config = dict(
    n_layer=12,
    d_model=1024,
    n_head=12,
    n_kv_head=12,
    head_dim=64,
    d_mlp=6144,
    vocab_size=8192,
    activation='tanh_gelu',
    norm='layernorm',
    norm_place='pre',
    norm_eps=1e-05,
    positions='learned',
    qk_norm=False,
    attn_scale=0.125,
    bias='all',
    tie_embeddings=True,
    parallel_block=False,
    init='orth',
    init_std_qkv=0.0226,
    init_std_o=0.00461,
    init_std_up=0.0226,
    init_std_down=0.00461,
    optimizer='soap_variant',
    lr=0.00161,
    lr_mult_up=1.04,
    beta1=0.95,
    beta2=0.95,
    lr_head=0.00486,
    warmup_steps=200,
    schedule='wsd',
    decay_fraction=0.781,
    decay_shape='sqrt',
    final_lr_fraction=0.05,
    batch_tokens=[131072, 262144, 393216],
    seq_len=2048,
    doc_mask=True,
    train_tokens=760900000,
    steps=3203,
    dataset='wikipedia_en',
)
Each number is 128 + 24 x the weight over the matrix's rms, rounded and kept within 0 to 255. Layers, rows and columns count from 0. Numbers have three digits each.

# up: layer 9 MLP up, 6144x1024, rms 0.0618, rows 6014-6038, columns 640-767
# down: layer 9 MLP down (transposed), 6144x1024, rms 0.0626, rows 6014-6037, columns 640-767
up6014:170115104167167106112124137126153139112137161104139091118132183130118157124207129146156146118144150102140119155194106121097153099097104069108121193156106157095141152171165161110088176081087122128163140175112113143127130121112125138105117106141150113076137140098163161138123141185126113128113092116122153158082113066099090149089115133123158121146144114105175113117134124190117136144129
down6014:149132131093131097117127149131140132097146093129145068138141136164085102112155068133129169131147092100104138126136122126128143137113121125161123121169119141131146121157116124110104094174122143155085164180067102104108111152151122116126092111082151108139096147105171113106137165118127128125107159123122130134127142127171109138109179153146182095091097100135107116130077061160138133146154
up6015:132125135176100116093117145111151142116125125124151131167106129149128163162110093109102158136137141076081098110120079110083128104177103078131123109113109144094082149118123164094131152128132141132117139106106155138139130148114101142090099147094117188113179165175116147130137146130139145090107127086124126139157136094119117122138099152123124106128098146130113145124149125152123099144146
down6015:113147175165101145126127124108129123145142126147137125123123151129143105094155160117128091106131129138133114097181119098112169110080136134132096127114130155120121142147133106150134112099109128127121123126137125125110129117103140115124107131141141122117124108152132121143131123129145123170087145110134080120114166130094115118135140132106140121097110137117101125148080117126119146128118
up6016:092128094141164099123109113126120073141140131110115116161106174064076111154135140134153132161129146140131164138128102145157140136164120149150203096132187131096102107124164143106102162117118126122128117121134126141122092167153135138142128123093138154112085123129118131146117141097152130097154113107150102112168145099145129102148143131117114152092145092137146169158094113148144102172092
down6016:119111112086109122103130167139123084134125130123129103107094131114107109162129111139123107145114174173189181203097080115121099129176136105117149150116079147115109105114106160082120117089135085140118108122088143110159155157155144074126136148119139121181108100120120128094149149150097102104088171121136179127189170173154126122128098211171135158098065110145132120083118100109133123105132
up6017:141098093130104205106132107112148109115120150131132071136123107133140151103130120177143100148103083167134169135104092127111105145112094134106133121122150128081133180144123122130127177142124122109138144132143112124118153124107119122110128109135177099101126136159123110082136120123099135088107112099140084140162107107102145132132094143113113123121132141146128168083086126148133059154089
down6017:097129119115111151163118148092135140110144144117118193148117116122155138102123146110124127131174133092124111153148103141083111134087155134135151077084112168132134117132095125115152112088121111131133141130089146125113147117116116132106083108128159149124197111196157099133129145146102082161134122124109115172152164127107137125141164157141085131078113151151139141139073128138101166105145
up6018:167134125126142124117134145153147138137131188110121111129136143094141121092102158191150139140145124117102094109121107161122129126087104152106137146147131103100131115133106160161084093125111090108128157080100124169121125116112153126101100101145143115142172141098108168121148126152141130110156114095087139148106073153113156114126113137117106122146124135121180102109116134130143145135111
down6018:108079129183159148108118109140163133132106093120101129172120114192132107150149128166137114121153078120124143147147110084092168095147125117135112107096163112148134128084134141118130112104102091137121128137125159158136168132159132128152105130096171136104076092118102124126152140143120114081116147084118120140127119099102107124122111148137156159105135129104126139134086123137135062098145
up6019:133179115145170154154118142143130152081104141161093103129097131143129120139159146128147137119110115166103108127103125141152111105085118122127152126105152135096125168151130100140127148125113139126105139147140110106158133142116107134086133145139160149135125115103153108137135079147120087059127102103094125171075101138127125160146132153121127127117139111149095133127168131086117122149118
down6019:109101134059113108147123151117103142115161105125100127095124147126125085123082140122125098117125163109094115107118120139127170134135124149115084118138142138159126158135134127098106090119130143116097092087120116109086101136112144162087126137155137105123130085048084112112143139121114115137141135143138118126099132140084090098167148150153133123109059100154134131144120122115114147131106
up6020:140115136105130096097157128140125142112170112109140135116136112149133136101150129122121150121130133128146098161131141132153133139114164130147130129117185131121107152081148109146139133162106170133179126159171139116113105154097156151148126125151206093114164154100159110159112115100158123104139140129145157100113183151126189157161076072181142154101096188155095133151132144081155151103137
down6020:128120125097138115104099111106149159116131157142144159116101099101145127158158095125137131160125111124121133125073112130129127103130172127128124117131154159106126120132126144126128148126116137138177159103123135102121154115100127140125118127136182089107134125129131107152095130125095087072112124123130134143105122089118113139121143097128150129099122145113115109136159125136120097088077
up6021:142156110150151147117133140131129129144147115076149174113102137136091133130141123137097179122102125115094106105088132147114088114133122108127137109160132116149129159110114136153123143100108106106163124140131153162118144117150117117133131108136084108126134148143094120109097116131106108145163155119104085119116154123141094095160094144141114169122090170108128148134173139155121152144115
down6021:144105135153160143113155130161125150107131130119157135116124130100119149094106103133132108129061121126141127141131130152145140073146136103161112133168135129122115150129102075164122114115082154129165128092100135153178152152086134130133086144141144162143134109165131120112123131150123108133105144164112129094190109114106150093163144134140101084100088101105102136117123130092100137128134
up6022:104160164125086106137107125114143116114159161128149107118133140138127101140133146087138154120125122101143114117136156139113118143139153124140109111128120130136121123135099120131119109140118153131144132132144156113093123148114140121075126135149133157137118135098141116124121184126125096140121114130049148164116110123137157119130136157156169168110103115146158147100086087124124124166114
down6022:138139121113110101109116141124124087096156117106161152134109110123120127139124160114134124153133142144122126113127156133113112141143132103155120138128130119135153137100098127143127154106142134199140155133105124190093167137107112115123157182178099123111153140153127130105128170133116128152132110149123131146150110160137114122135111096125111118104091116114086143127167094125109159159163
up6023:142092119085120121117071133132151112153095087117137143119092121174133170115111096110125104117135091122118127106098140129099112150132094109159112104122144173130129146101110142169119097114096151092123093128160101143149148083112112140115108122134131108126136097137083128100122124144149131094161118099140139153139137126106105147134126169112117149112109139099141090126126119161110155147102
down6023:121109144094145135144137094132129151116110090123115107124148176093122095159168093126120154113080123147116129126101126131152122095119127116131113102144126135122080124111112133139136143147145123115102103150160100132137113124137098131105136111104145128145117127120166136115167142080108113122155101142097145126172156116139142133126118128165122085152105175150145101100161127135135102109115
up6024:135109143132130160111122103110123091154180115119138180127127159155120107147100105145146166110098123103149134117170125124096105135134113129109150131119149112103119144121131136149099101177175124166119134151154139103119130171134123117146087104109124085152099131112114126105069113122141102125154143115107120099120138100111127139078138117114182125139120100162143092135116073125151143141110
down6024:123123137139177086132144133101140136132159124134120156135080113120116127106097118116099139118139102109169166100156120081142106155145120120101143134102186112162167147101137090146151133184115143124151137098120169143095105125160156092163097137109130129119125091153130137136137126138111072071145219166108093126116099124100122136127097137178124124140096126172144165139160136150158136110091
up6025:123144122145162140104148093129113106154149165141140113165107147128159162143115118123148125094131147172126133122144127142170124129109147112103105112137153124122134071146108119118141145072109128137166111120108148159054185091113140129140112115119116116107076166107114139150121104133143128149131138126121124128155128138125120100127071097163118113130154136170136117149082120099102174115156
down6025:163118160118092097114129136117154134124118180155098143121143130081120146156152126124105112170091089106100082110130134143146133123122156118093138139110082127134134126133148154103121107137125083112144119119087148111144119105104163169153102113120102152138112096150119125110127110125123087135128107129132109141095154126086123109103130167142153128148130133120189127123169129131138130140077
up6026:092116131168127116133122142160100112129133131108085121104114098123168094127148141143113101118133126171177140101155107128160136115156132116140166148144109116150111144119126117134157120111076124111113096142104110147079151130123101140101134149148124122143149113104109134090139131105156115117123177132145121149147084105109171092153134124105133126167148131124146128124174105174147125126156
down6026:126165121164126102077079104149113121120134128142105129107147135132130145075129105099106122100137107141109128094126136126108108112124167081128115124105156144112116103123110116099108125108158130153086108132134127141102128119116131134129160119130141142115142107136104133136147161121139131171165150128144152121096098116105115139155107119098097096083164138149096101138104157139138143126139
up6027:133136097122129144137107104112067140108168101157134114112124146070154169107140159123131096132142131087193118135101128147092124128106139139109129123123085101110154131073116155160130143168141128151114146109127145122104130107085133169162093110093105177161124084102155122122106154128148093115124118189130103138122100113152109139118122122115093121108128124118160154134122151140167127105163
down6027:098129129154113101097100082088166118166151117108089122093126110101130142136121134155132143096109110130150137127162138174115131160131076170109083118108145104121147136098147195102137143146119133171109157109115134112122100140138118098131148106105155169114126103100147132140158144137149133107140105160112115126103083140123142143157146158101110133156113119103142162119121158158120105126130
up6028:127161082053151144113149156079141077115092114125116123114135161093079154125149139138094107153133127102115116141128090174166102147095139093070118080133108166137141178122160109113154112102122099128097101080110135090113109125098095131116114115154127163130087152134122197156128154090139132119130106110142163106087157153123138142113117113143166133111131158090123052119108102123133142116114
down6028:128108110103130135108135137149114117120098108145098150132165108095101146120107117098074149126134116162159166176097095148112092160131130091159093146095177132106164168118145114150127129089169123148136122157106078124118137162078095119117127131199152129122115136125127071127187134125109176123149158102124128164126141117096095138131101104085136119115119130172097135111106092151144111133139
up6029:139145128133100083160128140153127110139138174155088167107085113151121141145098130151122108138109094130097138149136110122108123096126177115151138132099119108155146122155134163104146107133112106155114091116128106137153123118098119098149109135119146137134130102130108146137128156083131138132120128131120143130137160093131081103139127079154154156119148147133166117096117122110088105134096
down6029:109151130078137138084157116105102112130144141140140092101175111129151123142126133127122114138104157111097081136134105197140149130139135130117137119111094102119106122129122096120138121096124170133122142137127149142143101172120124136110184108092095104125137088113122150113107138108108127098100107113151130117146079078098127154077105137132129127138147144152079164150120138170106143100106
up6030:107168132107141160075096110098125128131142105153125121127081141137159155123141152109180150122138111164135095127123117151127106100135139179102136153155118167133120149087151110144098151126119094106118163182148137153116091122149130137159147115128137144109115140099131099136117161129103155136151132140149109147118100128156114130111107109116141146143171168166139098122109137141149121176121
down6030:144136150130120132117088073084157126119183116108051107134123146170118136120091174137136163136100162116096140118166139088110106116148120143138137097137124146110095125109130133065117128113081108126055078128100127113120132130125167099111115121126150151152153115105091102144145129122170133141152129122155116157101111124152116137107150131125151109112132160111106107141140105109079125106188
up6031:161178124169148129071171111109125128122160140128127113104147106111092124113108120165118134135122078188124106076157092160165137118124114155132166124101134093110148119113145102108139111152159155138085135140081112082142131160155114161106141142114112096134117128143144143082100108142125154108117092120080094145111123133162132099115156107121112077126120148135137150129105082121163112114107
down6031:128132142255125100148094094123095105105112127106083129089143134112121142122088117160124130158140125145113102127117136110068114100140112139111110139133106101131140115101136135104133087135121108135078132158135126122118114133080114063114146170122148133099146126114112112149112147073108143125120099113118084134111109141126143116130149117102121079114129161102106118151111109122114148119082
up6032:118124121096129125146058132126143134121130123123130158140122131164139159121169130076174127143110148103172125116118099155092124115129133129137092126163155106129119132149128130112106124126146115152142136130132117128179117111153121138151147106104092152141127141089115133096137092147109152125118145144107186170112160119117102167124122115108128158163128144097133110119152128088122108135104
down6032:123155123100133088127114163163147144095130112143139138138145131142126144096105091133127161150091088096161099118132123077121123113088091099106158119181142159114141136167127136108128139098100097162071123144150117115114125103095081108125137137141107110153127095102133149127115106111143121161140095142115128067139108120084131125102141111157101119101113155128114057066102117080181114149141
up6033:116132140115118081132126116141139138127087093137101094153118161113151124111110141120134133120141111119137153119148108115099117127161117125136125131134122108070122124163097130128169089168070176106140128133103121138112127120117116104095120117166140147165141153140119100124120125193133106112177129187089151154131128088105146132128133123120138166134138120129145143141110152118129119137201
down6033:159115155145190129142139129148113097130083158119144113135114137175124082072130140153105112115107141127140126192134142133126091142107123127136144183110133147077151169112133095107099138176153138130098044132159087125127079133131122087120106123129179128151116129119144126141122114133097095144143077114146123098152135144091152122110109113143116113137089138098141139094133153152114140114142
up6034:139121121077124120119140146139104111127113113132096142134099149059136132139134124139120136101122101140100112171112160139154172114107159114161120127125129138093119130137101134128113160102091118172117101123115113112111109183174099118133132135123114145162138141119122183090145131115153138102073141054122126108140107100154135187139143128115102157128116129119141104120133162125123161116127
down6034:146139133110093125113127132159132144127134129134108119104122128074110139147132199144173095148111122132099094141122092111109125095076177172145090099113128111146104155079108153153116110135145152088131180164123121131127119122138115120137131154111117135117117127147164141112148090091132078125107123119143124148104110146137176131156135085138152108123111116133118136098119142130139136137121
up6035:099148129144107089116129111118092136070114129101142106145119097142166099141090149174142106101121075096109138096144110138099102129137118166122141094115080109091133133170104108166129090143155152086130108128164088142146125142110169089120114099104144090102087148156132120140123094110147103125134138133098147152111097127091111096127093152133111137157110137160116120122121112108097101145117
down6035:123141140115125159095118119198147142146091119098134108114127129138153149094114123125134129101145079124176103156132098107097131142121115137159127128150108122131159117123114103112158092138173098124138160141079109110168123152107178091166119096103166182111120125119124087114173138119127111149136147150132150120146146121136120116113127084120103152138115101143162119159157119118150117163144
up6036:155123134095132118131141135142101161144139139128149146074139141129089132133146139105115100101110131163138127167120101120101106131100144109129145159069118101134122169173126118096152128132075146093110145107135115172131093137112120131135152091146111101085123175159151092140100103151136104120165138133147128137162160136120161106089130156122119163166130096096141125151123125092143137113182
down6036:130127119142121103106086129117141148151093129116107118120149070152173098145126131127129122096129102131122090108109109093147138125099140125116103134115147120115148103107100117136107074138088108140113139153153124125136109114128098140158112118099147132141128138117169113121123134081119176128171148089141131152117115128144092154141096165107135138090129120155112125151131138156122119110112
up6037:157095124118135165069083120140144075164131121167113164134130119124129173088076103160128113116124100132160139120152162129135142139169139126145120112129144090133120099127145021151097108129125138149135145128128145156134084125116147126104146130169097145083101146142132123134057172120139143088166154128144140160175124125093156083153108108191116117136129130138096135105172115127142142154141
down6037:101138113141107118079126134102167104129112128127101128155137156128135143135127077155143131098108157153101140151127143130119177139058155149125112139099131107133119118070130134147110089128111144092115063062164123131157120115114160129127092148107139095107175124096122114155082115107138115109172099144081114157105100133156146139151150119143081150102114120133110134077132108189114139101122
up6038:141139164178141125087159111171099128132132110110099132131143138150113107093109126115131116114127095140122114099122138111095149076130116106119135123126147097106123145088111105128097156154148111127059130119127160116121145102099162157104134141116129129122150153128165136129127177134116127150114180121127189132129133117144132166135116132115116140107129136079153112110132140129152123141122